Each number is 128 + 32 x the weight over the matrix's rms, rounded and kept within 0 to 255. Layers, rows and columns count from 0.

# layer 5 MLP down (transposed), 512x192, rms 0.0669, rows 443-447, columns 0-95
[[ 73 126 139 157 157 110 159 165  76  98  92 155 146  75 137 193 166 182 122  76 131 107  94 120  96 112 109  84 142 143 187 153 200  93 125  86 125 121 152  52 160 137 149 129 134 117 122 116 143 156  85 110 126 101 124 126 113  92 143 129 105 120 106 120 153 171 110 147 167  77 148 167 150 105 128 134 122 132 165 137 112 152  70 150 112 141 151 129 116 205  95 150 135  85  78 106]
 [158 111 127  76 114 149 100 121 126 164 108 100  57 168  71 134 117 143 103  78 141 129  97 104  95  74 141  97 121  91 162 170 212 131 159  92 168 170 157 153 139 128 162 166  85 148 138 145  97 120  92 120  79 150 119 148 125 127 122 121  77 114 176 145  64 101 209  80 129 108 152 133 116 124 149  98 183 121 158 163 153 142 119 124 218 146 182 195  78  95 117 127 116 130  96 199]
 [123 160 130 152 177 166  80 111 188 156 148 139 158 107 144 175 138 130 130 129 148  74 173 143 129  94 105 146 157 152 132 133 206 113  88  96 154 143 168 161 136 109 146 118 151 138 126  84 123 101 131 123  95 147 144 114 109 164 129 101 119  87 107 173 135  68 161 114 104  90 158 131  97  77 125 108  93 121 108 150 147 133 145 160  99 101 147 158 117 132 211  91 154 118 107 140]
 [127  83 112 121 196  91  90 113 208 110 176  76 181 156 151  84 114 126 127  67 110  97  84 122 136 137  89 105 168 130 102 103 107  94  96 123 156 124 124 149 153 162 129  51 120  52 189  96 139 151 194 154 128 130 168  94 187 141 129 129 112  76 124 164 145 112 102 127 126 102 166 179 146 123 123  96 110 151 125 128 120 174 166 132 121 151 138 140 164 114 146  97 140  97 150 137]
 [117 141 116 171 194 127 124 178 134 166 154 102 135 125 136 136  80 158 134 146 123 135 186 100 114 107 150 100  99 129 147 126   0 124 104 117 112 144  74 159  48 103  91 163 134 127 149  74 129 127 122 143 149 144 142 127 122 115 124 130 108 144 151 103 118 136 136  49 119  88 145 135 165 174 128 111 131 142  87  82 173 136 111  87  74 171  98 146 118 110 140 162 149 162  98 142]]
# layer 5 MLP gate, 512x192, rms 0.0754, rows 444-448, columns 0-95
[[136 117 128  86 137 100  91  91  84 135 173 151 134 133  69 162 164 124 183 102 101 130 139 113 106 169 160 120 152 109 104 129 151 106 101 107 153 143 114 103 108 116 119 110 144 149 108 101 158  92  91 155 111 146 153  91 134 182  96  85 160 114 187 128 159  81 197  98 142  46 142 124 134 107 115  90 172 118 205 149 145 148 118 146 126 144 194 163 135 119  87 147 186 132  85 106]
 [133 157 141 149 107 149 142 125 145 144  99 165  85 112 134 138 123 126 120  94 101 135 113 114 115 131 105 151 181 151 122 131 129 114  63  99  86 167  87  81  75 112 188 142 146 168 150 139  91 173 102 156 131 108 192 124 132 168 112 101 146  69 107 156 109  66 163 206 128 110 109 126  78 184  99 154 126 148  88 136 119 127 197 170 118  78 190 119 136 124 123 171  65  70 105 144]
 [132 130 136  56 122 126 120 126 169 138 138 163 134  84  85  99 138 123 168 160 171 121 151 123 135  98 121 212  57 143 106 220 182 124 133 123 109 111 116  74 151  72 188 138 105 157 126 116 134 121 141 127 133  96 153 135 122 117 186  80 179 131 138 155 189 167 132 139 170 157 128 141 124 114 154 117 182 131 185 110 149 120 120 124 120  99  54 136 131 105  35 115 157 100 142 117]
 [141  82 120  80 163 189 157 138 122 102 141  89 135 149 114  93 111 171 118 120 146 150  86 147  86 134  71 208 111 145 115 109 149 120 129 155 109 137 154  53  67 145 127 114 111  85 111 164 129 153 150  99 165 130 119 146 188 200 154 113 126 151 172 103  75 111 112 137 145 173 109 178 110 122  95  90 104 178 128 120 193 114  94 100 147 114  92 116 160 109 122 144 122 141  78  58]
 [198 112  85 118 106 155 193 122 116 170 151 119 101  91 117 105 140  78 150 192 136  80 154 147  78 165  88 133 104 171 129 124 180  68 146 158 139 192 143 109 134 106 112 105 128 119 114 186 119 150  78 115 169 155 116 165 159 130 163 146 164 124 175 158  83  76 130 136 126 155 169  65 118 116 132 112 123 138 118 132 164 132 126 173 116  86 147 188 144 118 106 101  90 145 142 123]]
# layer 5 MLP up, 512x192, rms 0.0705, rows 444-447, columns 0-95
[[ 84 137 127  57 106 123 165 161  95 165 127 126  47 181 132 117  99 150  66 136 187 195  75 110  86 135 105  93 142 119 153  97 149 189 127 139  81 112 130  74 148 114 100 141 100 176 159 156 155  86  64 156 104 161 130 133 130 119 151 194 104  61 152 103 108 125 137 129  94 143 115 123 109  75 156 114 100 157  84  80 131  84 123 131 163 126 138 101 164 137 108 103 120 148  85 167]
 [133  92  86 110 133 157  97 120 142 132 137 129  91 176 120 176  81 187 146 159 128 151 154 110  93 113 157 175  82 153 158 113 156 152 141 114 110  85 188 155 155 105 174 161 130 160  78  88 150  84 119 101 151 118  90 167 120  95 167  86 154 123 133  76 118 141  83 129  58 144 141 117 122 126 155 105 158 130  93 127 141 103  97  60 138 164 101 156 119  73 175 201 159 162 108 146]
 [140 168  74 137 118 105  98 125 161  63 140 116 151 158 109 128 168 130 161 117 139  99 103 104 149 124 116 179  44 125  84 167 100 144  64 104 153  64 126 134 173 125 158 134 117 132 189  55 162 174 142 103 114  93 150  83 160 100 136 120 136  95 144 186 172 109  66 120 131 131 134 138 149 126 139  96  84 121 114 104 120 153 139 109 115 152  59 161 204  81 106 130 132 100 136 155]
 [ 65 112 109 125 158 166 137 153 114 117 117 103 155 135 107 130  98 160 132 144 167 144 111 108 120 141  64 170  97 161 130 113 119 144 126 127 104 117 140 120  72 170 107 113 124 108 138 187 137 184 104 138 172 126 164 144 157 165 164 126 119 100 150 107 123 149  51 125 119 161 122 170 123 128 108 156 160 186 119 120 184 132 113 124 137 122  88 120 123 109 136 129 129  96  99 118]]